Weights of a small GPT-style language model, trained from scratch on English Wikipedia: MLP 768 SwiGLU.
Each number is 128 + 32 x the weight over its row's rms, rounded and kept within 0 to 255. Layers, rows and columns count from 0. The size above them is the row's rms in percent of the matrix's.

# layer 3 MLP down (transposed), 768x192, rms 0.259, rows 382-427, columns 96-143
size [ 95 100  99 103  99 105  98 108 105 107 105 108  98  94  95  97 101  95 104  96  99 102  96 104 108 101 101 100 105  92 102  99 103  99  98  97 104  99 104 101  94  94  99 103 102 102]
[[103  87 122 158  89 141 103 151 147 137 152 132 124  68 154 141 157  98 158 167 147 109  67  70  86 127 156 177 171 150 167 125 115 131  55  93  33 108 107 129 178 136  99 114 184 123 197 132]
 [142 134 128 153  99  97 149 127 136 148 124 148  75 118 156 173  89 120 107 132 190  67 123 142 125  77  50 161 131 151 160 154 163 116 126 104 139 102  83  68 126 129 136 109 169 119 155 121]
 [106 164  88 130 102 125 121 123 104  94  98 131 129 107  85 124 115 179 124 133 142 190 117 102 177 121 149 156 112 114  56 215 158 146  95  94 170  97 130 107 124  99 149 146 165 129  84 111]
 [122 141 126 112 139 123 113 159 149 156 113 162 106 121 169 133  94 131 162 144 120  53 161 113 159 120 121  80 134 110 145 149 187 148 166 165 149  90 143 134 170 141  98 116 108 114 134 109]
 [ 99 132  98 146 138 143 139 114 143 135 153  49 133 133  71 132 134 140 126 112  86 138 154 161 121 103  90 152 107 104 136 116 205  69  91 159 149 109 150  97 123 140 151 124 129  58 140 116]
 [101  92 208 121 158 133 169 193 126 104  93 144 156 124  76  72 103 173 111 108 127 127 146 128 103 103 108  86 108  61 100 133 109 133 123 114 137 160  93 105 145  86  50 107 178 115 118 116]
 [ 55 144 184 130 112 135 179 122 122 125 181 161  91  93 126 123 113 137 149 154 187 116 166 116 121 120 138 193 113 158 106 144 138  86 103  89 125 134 145 134 139 142 131 193 122  81 167 152]
 [139 177 146 124 114 107 138 113 161  92 160 128  98 184 152 116 144  98 102 112 123 131 110 173 120 174 133 149 128 139  94 110 159  85 151  73 169 139 185 133  74  95 171  87  75  80 155 125]
 [137  95 129 126 112  99 104 156  53 114 124  87 148 169  80 178 125 157 172 146 167 109 124 158 108  77 114 122 160 149 186 164 106 135 133 109 178 136 138 118 167 133 177 151 185 113 144 114]
 [170 101 169 112 154 111 173  93 125  42 155 146 124 138 117 138 139 118 159 152 143 125 113 120 115  58  66 173 105  72  57 120  31 179  85 139 144 169 182 130 158 137 110 109 144 134 146 144]
 [168 132 145 118  87 118  59 165 105 145 122  99 168 114 154 180 202 196 140 139 180 142 135 141 142 170 121 100 133 132 163 110  95  74 112 144 114 126 114  92  30 130 155 120 128 145 129  79]
 [151 109  93 168 145 146 179  72 137  87 177 147 145 101 144  80 118 107 142 135 153 197 131  96 103 163 125  71  51 119 107 123 102 129 128 148 140 164 170 104 145 140 155 129 148 110 143 116]
 [132 109  69 123 157 105 117 134 182 147 118 124 136  99 104  94 140 119 160  89 157 157  87  83 106  53 126 112 123 122 180 118 108 145 157  72 161  92 138 140 109  80  93 199 155 146 111 164]
 [126 167 133 103 124 130 140 145  84 146 140 137 102 152 111 163 151  89 100 163 152 180 107 119 200 146  93 208 118 121  98  61 135  46  91 110 145 227 156 135 115 120 130 161 129 138 103 139]
 [169 111 136  82 129 112 134  81 126  71 147 174 169 103 144 134 111 159 143 138  82 144 151 123 184 188 134 153 175 128 105 107  95 100  69 150 159 194 136 200  86  94 124  86 136 124 136 132]
 [136 133 128 148 141 130 123 112 115 170 151 166  51 158 103 109 153  97 150 104 145 178 145 190 109 213 104 127 114 116 129 179 118  92 145 109 135 137  93 107  58  99 117 112 107 101  53  83]
 [104 180 108 119 151 135 123 141 197 122 113 110  81 216 132  84 210 168 164 120 162  91  98 172  98 170 164 152 189 137 140 155 116 171  91  86 171 142 105 119 156 102 137 164 132 128 116 142]
 [190 131 121 120  64 120 180 154 115 132 187 170 160 180 137 141 116 141  75 128 139  87 152 109  92 171 160 138 205 151 111 125  86 150 149 128 108 144 152 141 118 133 103 109 113 165 109 153]
 [170 105 154 161 127  87  91 145 189 113 114  61 123  96 101 104 132 165 104  42 129 115 122 139 123 104 104  94  72 155 160 127 106 110 129 123 145 103 153  74 100 189 125 111 104 108 153 160]
 [140  75 124 126  94 164 150 113 119 173 141  99  96 132 107 172 119 109  93 151 122  63  75  94 154  46 116 153 104 161 131 179 131 129 111  74 152 105 156 131 127 101 127 100 112  98 112 193]
 [114 167 114  92 127 150 160 106 156 154 110  84 108 116 133 107 133 111 170 198 158  93 120 126  70 189 155  81 167 122 157 106 104 148 158 177  84 141 104  94 106 132  78 134 145 118 197 116]
 [ 64 120 100  91 121 113 136 134 100 128 150 141 157 177 147 120 115 156 140 153 132 119 118 123 137 149  87 112 163 113  99 109 148  71 137  99 170  96 175  86 137 103 107 104 142 113 145 127]
 [ 84 197 148  88  86 126  77 102 175 126 175 103  91 164  67 123 111 104 173  89 167 130 129 116 124 130  95 147 113 120 122 118  87 142 102 168 153 143 137 135 137 134  71 128 123 151  90 100]
 [118 163 160  78 173 170 130 132 137 135 170 130 162 129 127 183 133 139  82 170 111 130 146 178  90 145 132  64 155 202 110 158 116 201 132 148 159 111 121 162 125 149 204 132 112 125 148 100]
 [192  95 100 120 138 161 139  97 128  85 161 107 104 154 134  90 101 157 140 155 172  98 104 120 152 132 119 144 116  93 108 151 193  95 188 122 191 193  62 144 144 111 165 132 127 132  87 143]
 [ 95 152  96  95 142  93 136 168 203 143 141 123 130  83 101 151  68 120  85  60 169 139 114 116  72 141 118  79 137  79  96 121 168 139 140  87  95 145 177 136 132 185 142 144 104 152 147 198]
 [152 143 168 174  90 151  80 115 158 135 144 104  91 138  74 128 171 144 115 145 160 135 120 157  94 187 129 135  81  97  59 151 125  82 170 125 144 133  95 146 181  87 180 124 157 110 126 130]
 [102 123 162 111 103 136 126  91  59 107  93 139 129  66 110 137  58 101 123  98 182 166 129 105 129 132 149 132 119  90 140 143 136 193 106 126 124 143  47 153 121  95  87 123 138 164 146  73]
 [ 94  89  43 146  39 115 117 169  83 102 111 185 140  66 125 146 120  53  85 153 126 157  93 121 175 124 112 117 170 103 140  88 139  97 147  96 139 119 127 126 131 159 146 145 132 130 180 140]
 [ 72 126 148  96 128  49  89 132 162 147 104  79  80 142  99 150 138 113 153 100 139  74  94 155 127 178 109 167 172 168 128 151 108 127 199 181 126 130 143 116 158 122 133 133 111  88 137 134]
 [176 152  93 171 113 192 119  91 131  82 188  91  86 160 109 134 164 155 153 125 140 165  80 137 156 127 147 134  86 112 131 123 139  91 159  90 155 126 115 109  97 171 162 156  85 125 130 146]
 [135  97 126 139  93  92 104 161 105 155  99 132 175 146  90 110 105  55  44 138  83 194 135 129 139 140  92 121 115 163 101 173 124 137  96 142 143 125 179 110  49 100 148 131 148 136 132  67]
 [152 135 171 127 185  54 166 100 116 165 128 140 135 117  65 138 130 146 171  66 162 148  87 134  94 145 139 154 116 147 136 142  91 132 156 142 140 139 126  94 190  77 147  90 121 102  96 159]
 [108 133 133 138 100 134 153 147 169 111  96 163 152 126  92 155  78 164 131  95 145 128 139  95  81  85 155 158 125 139 129 139 128  96 108 158 125  79 103 195 155 141 156 158 134 117 124 150]
 [137 167  57 142 147 188 170 112 159 145 115 135  86 166 126  98 148 138 135 126  89 107 141 169 177 173 154 143  99 130 132 155 162 108 176 134 153 153 102 145 139 151  47 147 141 139 158 133]
 [ 93 141 146 192 112 108 108 115 158  80 131 146 110 120 126 135 146 124 106 157  92 179 128 131 106 171 177 181 117 149 130 160 163 111 107 169 121  76 116 173 112 170 169 100 147 111 139 131]
 [ 97  89 102 103 129  99  81  88 129 107 131  77 155 129 157 142 109 141 158 131 115 101 135  58 132 135  59 128 166 178 120 155 108 107 127 112  94 111 165 154  78 177 137 133 127  93 138 164]
 [153 149 131  71  81  74 134 145 151 130 128 112 107 103 142 142 126 126 147 148 106 179 119  73 104  92 131 170 124 117 159 138 114 137 170  95 178 181 128 152 136  95 108 109 137 186 122  89]
 [135 135 142 121  68 137 213 110 158  90 110 137 123  98 120 174 123 119 188 140 102 124 144 139 146 136 136 142 172 143 137 160 144 162 142 103 131 153 157 148 185 145 158 150 140 150 114 161]
 [ 92 124 140 113  55 173 115 104 106 114  58 108 133  94 123 105 129 146 123 116 121  99  66 125 157 125 176 186 100 136  82 121  61  83  94 110  86 104 118  74 121  92 108 138 146 147  99 114]
 [ 85  96 188 126 149  97 167  66 145 128 123 158  78  50 131 182  68 129 174 149 155 129 124  84 118 145 114 114 117 109 110  93 187  92 152 150 216 131  50  82 162 125 116 126 110 156 124 128]
 [156 119 136 137 169 149 157 160 143 137 163 144 138 144  81  92 110 107  56 104 131  92 148 176 153 111 121 171 175 139 167 104 135 146 102  90  46 146 143 150 131 152 124  94 174 119 134 150]
 [144 105 122 139 181 105 143  47  93 126 127 133 136 109 152 140 119 186 182 105  75 173 118 137 150 188  99 146 164 130 133 119  79 151 146  93 118 149 159  98 147  65 159 157 122 141 101 134]
 [142 175 159 126 102 136 109 179 129 125 161  90 117 165 132 116 147 184 186 112 129 124 142 112 116 147 107  90 119 124 166 132 134 125 149 113 171 124 130 175 142 148 160 163 116 123 117 114]
 [134 154 145 133  72 117 183 118 158 148 144 152 143 149  95 103 153  81  90 148 125 123 232 106 153 137 155 172 130  97 158 110 166 179 162 126 144 132 138 117  65 134  84  85 151  78  95 116]
 [180  84 144 191 110 141 127 127 177 133  79 127 144 133 159  90 121 135 111 132 145  73 125 146  78  96 131 150 180 120 147 164 114 149 144 111 170  82 133 145 128 134  70 114 121  83 125 123]]
# layer 3 MLP gate, 768x192, rms 0.259, rows 383-428, columns 96-143
size [ 97 101 105  91  97 102 102 102 106 105 103 101 104 100 103 104  93  99 106 105 106  97  98 105  97  98  98  98  88 105  98 101  92 100  96 103  93 105  95 101  99  99 100 102 100  91]
[[101  82 122 122 157 110 120 176  80 113 101 158 117 133 171 122 162 155 102 129 130 107  92 185 173 111 120 112 150 101 139  48 113  87 123 139  68  74  93  94 143 149 184 131 125  97 129 206]
 [171  97 119  92 126 103 165  95 142 124  90 122 144  94 121 102 126  90 155 102 121 170 169 168 151 158 152 160 135 126  90  97  98 163 109 138 161 132  83  86 133 169 144 148 156 111 148 171]
 [ 95 139 119 110  95  91 112 115 175 145 110 149  81 168 167  88 104 100 152 110 147  86 138 151 141 156  74  95 123 132 131 164 133 123 130  98  94 149 102 116 131 169 128 179  48 153 107 110]
 [138  74 159 152 162  90 146 101  82 134 104 118 182 140 201 137 114 115 160  95 116 121 166 110 168 127 115 110 114 127 114 106 136 114 113 130  92 182  80 100 169 137 123 157  79 127 126 131]
 [169 159 101 161 174 133  91 112 120 146 115 144  53 120 148 141 181 128 122 177 102 171 162  95 126 117 110 128  86 117 170 185 165 129 144  89  93  69 161 122 123 128 109 146 151 148  76 138]
 [122 150 179 180 102  99 130 150  95 105  61 184 168  96 142 150 123 138  85 140 219 118 156 158 160  68 131 125 124 127 154 148 106 147 116 140 126 118 109 165 127 171 100  88 120 132 118  81]
 [101 156  66  99 135 118  95 139  98 176 124 116 144 146 134 128 126 149 129 137 108 163 132 108  98 128  84 101 113 130 123 119 166 139 145 141 130 112 112 124 120  88 150 143 144 151 167  92]
 [124 151 116 135 130 117 107 126 120 106 141 114 131  86 121 137 109  88 153 134  61 204 178  96 152 133 116  76 102 172 161  99 138 152 128 136 129 171  92 109 154 149 156  82 103 166 140 156]
 [112 122 134 150 162 109 109 117 116 146 105  76 115 115 113 139 154 101 143 124 151 125 176 149 117  95 118  84 145 119  94 139 148 114 178 151 132 121  94 144  82 155  97 220  77 118 150 194]
 [ 94 113  76 160 155 180 122  76 192  84  39 151 109 119 105 120 104 150 111 135 152 112  97 137 110 132 131 123 148  75 149 152 106 186 120 135 160 119 127 136 140  53 147 138 182  48 100 128]
 [102  86 183 145 193 133  95  98  95 211 138  70 133 165 123 134 120 115 158  55 160 138 120 151 115 113 119 142 140  65 150 153 118 160 141  81 155 117 125  79 149 148 157  94 124 147 106 145]
 [127 130 156  86 103 107 122 107 145 160 116 157  97 147  88 146 108 102  94 151 161 123 144  96  94 111  98 146 129 174 159 126 153 157 140 112 126 205 166 131 183 128 134 136 142 181 113 157]
 [ 86  87 165 154 122 149 102 141  81 136 157 150 116 103 130 125 223 170  74 111 111 100  79  98 132 123  74 132 158 132 120 134 138 107 159 185 181 129  73 140 101  98 138 121  85 112 151  93]
 [196  78 117 128 115 158 117  81 104 158  96 137  72 146 137 119 143 153 105  63 137 121 127 180 115 130 152 137 110 131 168 171  97 112  74 115 152 158 156 108  97  93 158 153 123 104 151 120]
 [ 81  92  96 160 152 129  88 125 112 133 119 136 109 103 112  74 151 135 113  85 147 108 191 161 100 194 104 167 144 116 135  87 105  98  97 146 138  99 121 131 108  83 131 116 150  80 161 165]
 [ 95 118 175 151 108 143 185 126  70 111 121 124  95 149 112 136 160 127 148 130 136 152 170 154 110 141  65 157 154 134  81 105 138 130  98 139 110 152 108 155 151 131 137  51 217 149 176 158]
 [162 159 132 167 118  87 161 155 142 111 106 138 138 115 169 103 126 138  89  78 103 112 172  93 110 124 187 120 175 112 142 104 127 197 146  97  91 155 120 212 138 121  98 147 156 124  87 143]
 [215  97  59 131  82 132 146 108 170  78 143  54 166 148 168  77 110 156 102 138 156 128 115 133 141 118  98 169 144 128 111 137  94 138 141 144 104 135 135 113 163 154 126 194 164 142 115 145]
 [118 142 210 167 136 112 143 193  58 153 142 132 136 126 152  85 153 112 130 125  92 111 157 233 133  74 136 152 165 160 106 116 117  98 135 156 164 106 124 128 131 112 118 100  93 121 128  99]
 [157 202 119 127 135 165 152 100  92  80 103 186  60 171 138 120  90 153 133 146 176  97 149 103 138 174 135 113  90 100 151 117  90 138 160  40 134  96 184 133 159 129 122 138 113 142  93 123]
 [114 161 112 177 129 193 135 127 156 121 114  58 107 163 136 135 150 102 133  97  64 146 112 183 171 106 184  95 138 108 137 133 125 104 164 107 158 137 118 104 135  93 179 139 139 139 114 163]
 [146  97 157 171 124 132 104 145 182 166 198 111 130 107 127 113 149 126 132  14 127  63 122 149 173 127 140  92 130 170 114 121 144 130  83 132 114  86 137 171  92 200  66 141 104 114 181  85]
 [156 191 177 108 130 176 150 103 199  62 143 104  75 177  84 128 142 133 144 133 128 105 172 100 166 151 128  93 155 157 133 111 119 124 109 158 145 124 134 154 111  98 150 157 136 194 116 116]
 [112 175 144 164 125 128  93 131  73 152 134 106 124 119 130 117 150 149 172 132 148 141 162 123 109 144 130 104 117 163 176 123 114  86 177 168 158 167 141 174  95 106  82 154 155 157 131 155]
 [ 56 101 114 142 105 134  80 104  88 110 114 112 104 121 116 139 110 128  77 110 111 121 203 154 108 175  89  83 116 128 129 130 144 184 123 127 137 110  88 159  74  78 134  99 132 193 128 142]
 [143 109 178 115 164 123  61 131 144 159 125 129  90 162 129 139 133  76  78 115 132  28  92 135 131 192 146 186 150 226 137 107 157 147 102 151 147 166 118 166 153 128 169 138 123  90 116 114]
 [150 154 108 112 128  90 117 125 124  99  82  87 189  89 184 131  46 133 122  63 143 166 118 131 105 122 107 106 111 152 116 151 145 167 192 102  86  95 131 142 136 172  60 100 137 136 111 107]
 [127 192 152 103 143 105 130 106 137 175 182 109 139 133 111  86 122 152 116 110 107 140 133 162 127 138 101 131  75 151 149 120  98 162 152 198 140 158 152  80 133 122 184 127 124 106 143  97]
 [164 182  99 137 154 159 160 158 107 142 140 123 159 139 139  90 157 152  85 140  83 165 155  98  81  90 128 119 103 125 107 101 169  90 109 126  54 183 126 196 124 148  57 154 121 100  85  79]
 [ 97 197 154 130 104 119 124  96 130 177 154 127 185 110 103 144 169  43 145 111  70 121 170 152 126 127 143 124 135  83  86 118 137 172 130 101 143 133 122 140 137 131 130 175 133 117 124 152]
 [ 91 178 116  53 125 105 149 194 112 151 187 130 115 110 105 188  89 106  96 126 128 131 217 109 129 111 110 128 114  84 121  44 143 139 128 126 171 115 113 185 104 109 157 151 161  83 158 150]
 [ 93  91 191 122 121 121 123 108 123 163 154 166 150 103  95 152 147 113  87 166 151 114 109 147 127  74 184 124  90 124 173 112 125 153 190 155  90 142 134 102 171 108 167 174 171 124 136 168]
 [145 133 161  99  73 144 136 103  92 134 118  95 130 108 157 140 143 193 141 120  44 128 114 116 177 115 134 138 116 118  93 118 141  75 134 142 221 134 160  95  46 164 115  90 174 116 104 113]
 [ 90  81  94 140 113 198 130 155 120 104 167 194 125 159 135 152  97 117 114 172 129  64 169 120 181  99 185  80 149 133 105 204  81 102 158 144 137 144 105 146 152  91 172 180  91 104 130 128]
 [ 99 146  67 101 151  87 123 134  92 172 146 125 149 125 122 136 145 131 123 144 167  96 118 175 103  70 166 141 108 132 149 129 136 137 115 118 141  74 180  70  93 169 132 129 181 136 199 162]
 [135 104 151  96 125  83  99 157  56 199 117 136  82 144 141 128 140 113  92 107 123  43 124 123  82 131 118 132  84 113 130 115 102  51 143 177 126 105 164 108 124 113 163 105 124 127 142 147]
 [198 111 109 115 143 134  88 174  88 122  97  58  94 125 174 136  74 126 183 118 147 103 159 130 167 121  70 193 112 166  61 176 117  93 133 142  83 135 167  99 175 143  36 111 209 156 115 145]
 [178 135 145 176  90 106 151  56 127 194 134 142 118 165 161 106 161 134 146 131  96 168 142 131 145  71 156 127 140  82 113 126 114 146 142 133 111 133 112  96 170 181 160 138 132 131  81  56]
 [123  94 135 116 160  91 153 131 154 141  97 108 157 117 121 101  93 167 167  85 143 150  93 100 171 131  74  94  99 101 108 115 155  52  92  61 118 158  98 130  87 105  85 164  79 125 134 103]
 [119 156 123 126 112 106  81 112 137  81 128  85 118 147  52 154 130 149 158 120  64 129  95  84 168 129 126 172 164  69 190 106  66 101 156  95 136  81 123 117 110 119 156  86 116 151  87 162]
 [107 148 170 160 182 144  90 140 118  72 178 112  75 106 158 142 126 126 124 143 108 149  77 116 108 114  70 132 118 103 117 104  56  73 144 159 138 190 127 183 124  96  94 100 113 186 186 119]
 [146 116 139 145 137 104 130 122  69 170  64 133 157 121 108 181 127 136  82 100 129 134 152 136 154 138  95  93 214  65 119  56 185 113 120 128 137  86 146 116 174  93 110  81  82  31 129 168]
 [161  62 138 109 127 107 172  82 143 109 148  79 103  60 125 157 145 194  88 191  93 119 162 176 113 162 105  85 143 105 131 100 135 159 128 104 164  66 184 146 101 139 138 158 115 143 112 161]
 [139 103 107 172 152  89 131 169  99 153 120  84 139 137 130 201 141 157 121 166 149 133 162 160 135 120  89 137 197 140 168 104 158  80 132 121 126 134 120 113 176  99 139  83  92 209 156 122]
 [150 165 171 143  98 112  89  91 117 114 103  52 101 103 173 193 133 172  97 145 135  73 152 143 178 123 105 130 162  85  84 185 184  72 161 115 154 145 171  84 139 135  91 100 121 198 159 128]
 [227 118 117  97  83 148 155 190 137 105  94 105 128 160 101  89 144 138 135  94 101  54  87 126  92  92 169 115 150 105 112  86 138 109 118 130  96  88 102 186  98 141 150 168 127 160 151 132]]
# layer 3 MLP up, 768x192, rms 0.276, rows 383-428, columns 96-143
size [ 99  97 106  91 103  99 100 107 110  97 106 104 100 105 104 103  89 103  98  97 103 102 102 106  98  97 102 101  86 104  96  99  93  97  92 103  95 102 101 102 100  95 104 104 107 102]
[[137 121 151 118 124 129 105 150 165 120 118 122  91 152  64 157 106 142 104 154 111 111 161 132 167 120 111 104 102 181 117 103 129 115 174 111 103 123  71 145 180 177 173  56  80 107  90 137]
 [ 72  64 147 106 153  96 167 163  89 100  92 132 119 112 104 138  90 109 134 126 170 103 128 139 123 119  48 106  98 115  83 135  72 175 114 133 158 130 131 119 145 194 125 179 112 133 122 160]
 [140 121  72  93 127  76 201 120 192 167 108  46  92 152 199  72 111 143 162 103 159 139  69 187 156 134 121 204  67 145  96 194 141 123 152 141 119 137 136 163 149 160 120 118 121 129 144 112]
 [121 132 136 142  80 124 125 117 232 124 156 134 124 144 179 177  68 185 149 107  67 112  74 197  79 136 156 180 141 188 146 189 143 129 113 148  78 124 121 174  68 134  86  89 150 148 144 149]
 [146 136 155  98  84 125 117 179 140 111 100 113 112 138 125  82 147 102 159 130 147 111 119 177  87  91  87  87 121  89  81 121  95 133 145 138 135 151 157 112 116 111 126 141 101 175  79 115]
 [156  79 184 141  48 140 128 137 114  53 112 120 141 116 104 104 180  73  73 156 157 138 136  98  83 107 133 141  91 125 108  38 113 112 104 150 137 149  67 154 165 141 142 131 134 142 105 190]
 [175  96 123 116 172 117  88 139 106 154 106  73 157 161  75 113 133 130 116 164  92 219 161 132  90 128  93 154  91 188 149 151 148  78 162 150 112  78 115 138 100  64 203 125  81 173 154 128]
 [ 70 131 133  98 194 109 112 168 133 111  89 167  47 189 156  88 115 115 117 107 120 103  41 141 121  60 141 115 120 130 177 124 126 116 118 125 127 123 122 102 129 131 112  91 121 117 108 131]
 [ 92 104 135 140 132 137 123 197  96 139 112 126  76 102 161 115  91 181 141 118 126 103 152 121 164  78  64 159  93 130 102 103 155 161 132 118 131 190 168 112 132 179 132 164 127 145 151 110]
 [130 135 105 102  71 174 121 147 154  97 143 110 103 129 108 111 131 140 164 104 181 160 137 152 100  83 106 164  88 153  81 157 187 146 132  70 126 193 174 112 129 116 136  85 105 127 133 127]
 [115 151  88 101 129 116 159 155 155 118  94 176 150  91 124 105 162 135  53 169 142 105 111 135 123 136 107 109 127  87 161  73  68 148 111  94 141  98 136 136  69 120 202 128 145 139 102 118]
 [182 115  92 139 151 156  89 171 114 147 134 122 148 183 150 119  92 120 173 110 186 122  77 110 224 128 178 155 100 136 167  92  96 125  96 153 187 103 144 120 130  78 151 116  98 115 112  82]
 [171  89 115 128 127 113 128  53 100 133 157  98 131 114 100 106 172 116 149 123 115 137  82 169  94 132 101 185 119 142 162 170 123 143 111  93  95  78 108 152  64  59  86 106 105  73 101  93]
 [143  89 134 109  92 109 137 106 108 168 151 152 117 154 135 132 170 195  84 112 152 108 116 153 132 114  87  86  59 141 200 153 129 114  76 132 165 141 157 108 114  80 135 127 154 116 173 116]
 [116 104  79 138 127 166 142  92 104 107  85  94 124  73  82 146 131 113  77 162 119 122 108 151  88 118 105 143 141  40 170 116 120  46 105 143 108  99 109 102 131  91 101 141 157 143 173 128]
 [114 113  97 172 158 123 148  89 105 167 108 190 162 145 159 112 105 161 185 166 154  97  85 114 178 134 144 125  91 157 163 131  92 148  95  80 143  94 109 156 154 155 124 142 136 126 113 108]
 [ 92 139  94  56 143 152 140 102  91 113  71 104 131 130 137 164 152 115  65 104  87  58 142 111 139 121 146 104  85 107 114 143  89  96 115 115 126 130 130 178 153 162 163 201  85 178 108 178]
 [ 71 136 148 206 164 135 155 145 112 141 164 159  99 141  90 167 138  97 153  88 116 165 127  97 124 162  69 100 156 135 138 123 152  56 113 188 160 136 101 104 127 139  68  96 152  84 171 109]
 [154 118 113 141 155 144  87 101 155 113 112 179  91  93  78 111 130 122 134 114 117 119 165  29 124 149 174 117 114 161 202 170 161 170 103 147 157 127 109 125 111 146 130 103 170 114 120 122]
 [147 118 127 122  77  72  96 127 103 152 105  97 202  76  78 154 109 168 119 133 177 174 205  93  89  68 111 163 139 138 145 112 127 107 138 140 182 133 105 105 104 145  92 164 111 126  73 115]
 [ 89 132 197  95 138 112 159 156 116 133 148 134 154 152 168 163 161 143 153 101  93 104  85 137 108 171  63 141 149 114 111 157 147 107 158 201 126 176  56 123 200 160  95  88 140  88  97 152]
 [147 147 140 176 151  94  76  94 142 168 198 116 159 156 107 169  95 166  91 152 134 120 141 122 155 183 100 133 109 106  85  74 124 125 109  50 154 111 113 144 109 154  90 182 104 142 161 145]
 [126 110 124 149 176 169  78 130 138 142 171 141 130  96 130 112 140 137 108 131 101  63 110 142 109 121 103 112  88 136 130  91 146  99 110 122 209 132 107 130 197 155 178  78 169  96 126 156]
 [140 120 109  98 167 124 120 156 144 114 122 106 122  98  77 115 158 129  96  50 138 108  77 135 140  80  73 156 124 142  83 141  96  84 117 153  85 103 110 154 141  80 158  92 152 146  84 143]
 [107 141 143 107 187 165  95 112  78  97 141 140 108 118 144  90 126 117 128 159 158 137 159 115 131 103 148 104  84 136  86 139 104  75 153 215 151 170 143  88 156 161 137 109  94 152 137  91]
 [149 105 129 108 108 129 104 130 181 157 134  99 145 108 141 149 156  89 102 136 128  85 141 161  65 164 113 146  69 139 102 156 143  51 101 144 158 155  88 143 133 169 136 114 105  76 106 142]
 [ 98 124 114 156 124 116 155 122 124 130  84 128  78 134 180  85 150 177 198 174 137 163 139 105 126  79 126 158 120 201  81  98 167 105 177 157 178 122  88 117 137  81 132 147 136 116 133 114]
 [ 77 128  55 146 171 139 140 143 182  59  83 121  95 142  64 186 158 126 104 169 120 160 163 109 151 194 121 143 115 177  62 133 163 138 118 117  62 146 139 157 109 170  57 216  96 141 146 105]
 [139 117 134 109 177 109 122  91 194  86 121 122 119  88 153 125 153 143 119 111 110 194 130 116 103 120 164 175  97 143  60  72 149 175  56 133 158 129 120  78 102 119  95  42  97 155  75 153]
 [ 94 157 113 112 184 112 146 113 117 102 121 103 116 149  90 177 181 165 162 101 174 189 175 130  67 107 140 130  43 100 177 114 139 148 154 128 110 141 164 139 200 151 131 163 120  87 135 133]
 [117 104 119 148  41  82 153 114 160  90 168 106 106 150  25 139 132  95 119  84  69 131 128 128  65 103 131 125  97 105 111 207 127 110 146 170 185 150 124  73  75 105 170 131 146  95 163 105]
 [111  96 190  98 205  46 146 116 105 146  72  90 110 108  74 162 132 115 105 154 139 161 111 108 146 112 228 180 138  90 134 171 123 130 162 159 131 119 158 150 145 135 154  75 127 149 147 130]
 [ 92 109 123 141 115 106  67 116  90 124 211 163 134 164 176 125 144 101  51 172  89 145 116 142 107 103 129 115  89  96  87  93 146 113  92 139 108 121 111  92 125 172 159 148 134 146 139 141]
 [115 135 135 145 118 124 182  90 127  92 136 133 168 128 120 109 113  89 165 152 173  44 123  91 120  86 120  70 138  71  98 111  80 162 139  95 156  80 132  73 131 140 118 169  86 140 132 124]
 [123 137 126 104 180 111 202 126  85 149  74 108 141 132 104 102 191 160  80 102 115  98 115 182 122 110  75 127  77 147 178 124 151 147 146 139 157  83 163 103 101 119 113 147 163 152 170 163]
 [187  86 134 160 124  92 144 196 192 161 128  88  67 117 149  91 171 117 107 152 182 117  71 154 154 179 129 164 112 124 124 117 135  97 153 120 151 139 109 108 139 100 146 100 139 101 167 125]
 [138 114 135 142 138  46  98 137  71 162  83 102 105 142 145 102  76 116 102 162 150 118 166 133 140 107 100 153 144 137 123 150 202 144 154 140  99 150 139 105 145 197 172 195 171 168  52 123]
 [147 152 130 136 136 189  84 156 114 209 105  92 177 173 143 116  53 110 133 152  98 137 114 125 143  83 128 113  70 114 165 185 141 123 120 135 164 197 134 120 127 123  71 202 180 115 140 146]
 [ 93 102  94 118 114  75  96 120 101 127  92  91 189 167 119 179 125  96 116 133 110  86 140 175 148 176  96  95 177 108 110 160 102  80  79 109 217 132 143 131  37  77 106  82  93 150 117 164]
 [123  86  89 130  94 154  99 117  54 120 130  93  68 107  93  98  99 164 109 120 118  80 151 153 152 143 141 119 145 186 188  69 135 147 161  80 153 121 128 133 127  99 144 115 146  95 161 158]
 [131 126 173  88 137 138 152 124 147  85 185 121 100 123 160 161 108  75 126  85  98 168 117 130 128 189 109 145 152  97  92 147 134 114 122 129 141 171  98 137 156 132 141  99  83 125 182 135]
 [152 134 109 187 154 192  99 163 160 197 106 138 119 109 200 107  71 118 128  93 108 154 138 143 141 180 162 125 124 158 158  57 161 169 203 150 134 130 116 169 128  89 109 114 158 140 112 137]
 [121 120  84  90 108 144 174 123 166 152 133 101 159 148 124  89  97  96 121 184  91 103  92 162 122 184  97 102 137 116 198  82 109 143  89  55 207  97 163  99 147 104 154 157 118 121 119 128]
 [172 107  89 123  92 122 175 118 122 158 106 141  94 143 141 101 153 130 124 108 119 114 178 109 161  54 163 117 145 131 156 118 106 193 140 188 144 197 182  83 164 167 113 164 100 151 168  83]
 [121 174  76 122 139  95 161  77 183 130 165 163 194 146  79 118 146 116 154 141 157 164 121  93 126 135 160 129 137 144 189 144  94 155  96 159 128 112 113 138 113 132 122 107 117 100 153 106]
 [183  94 190 113 118 183  93 166  97 135 150 140  76 120  82 132 116 116 152 121 177  89  73 156  35  84 175 168 101  77 138 116 169 101 164  85 124 125  40 147 139 151 159 164 151 117 143 109]]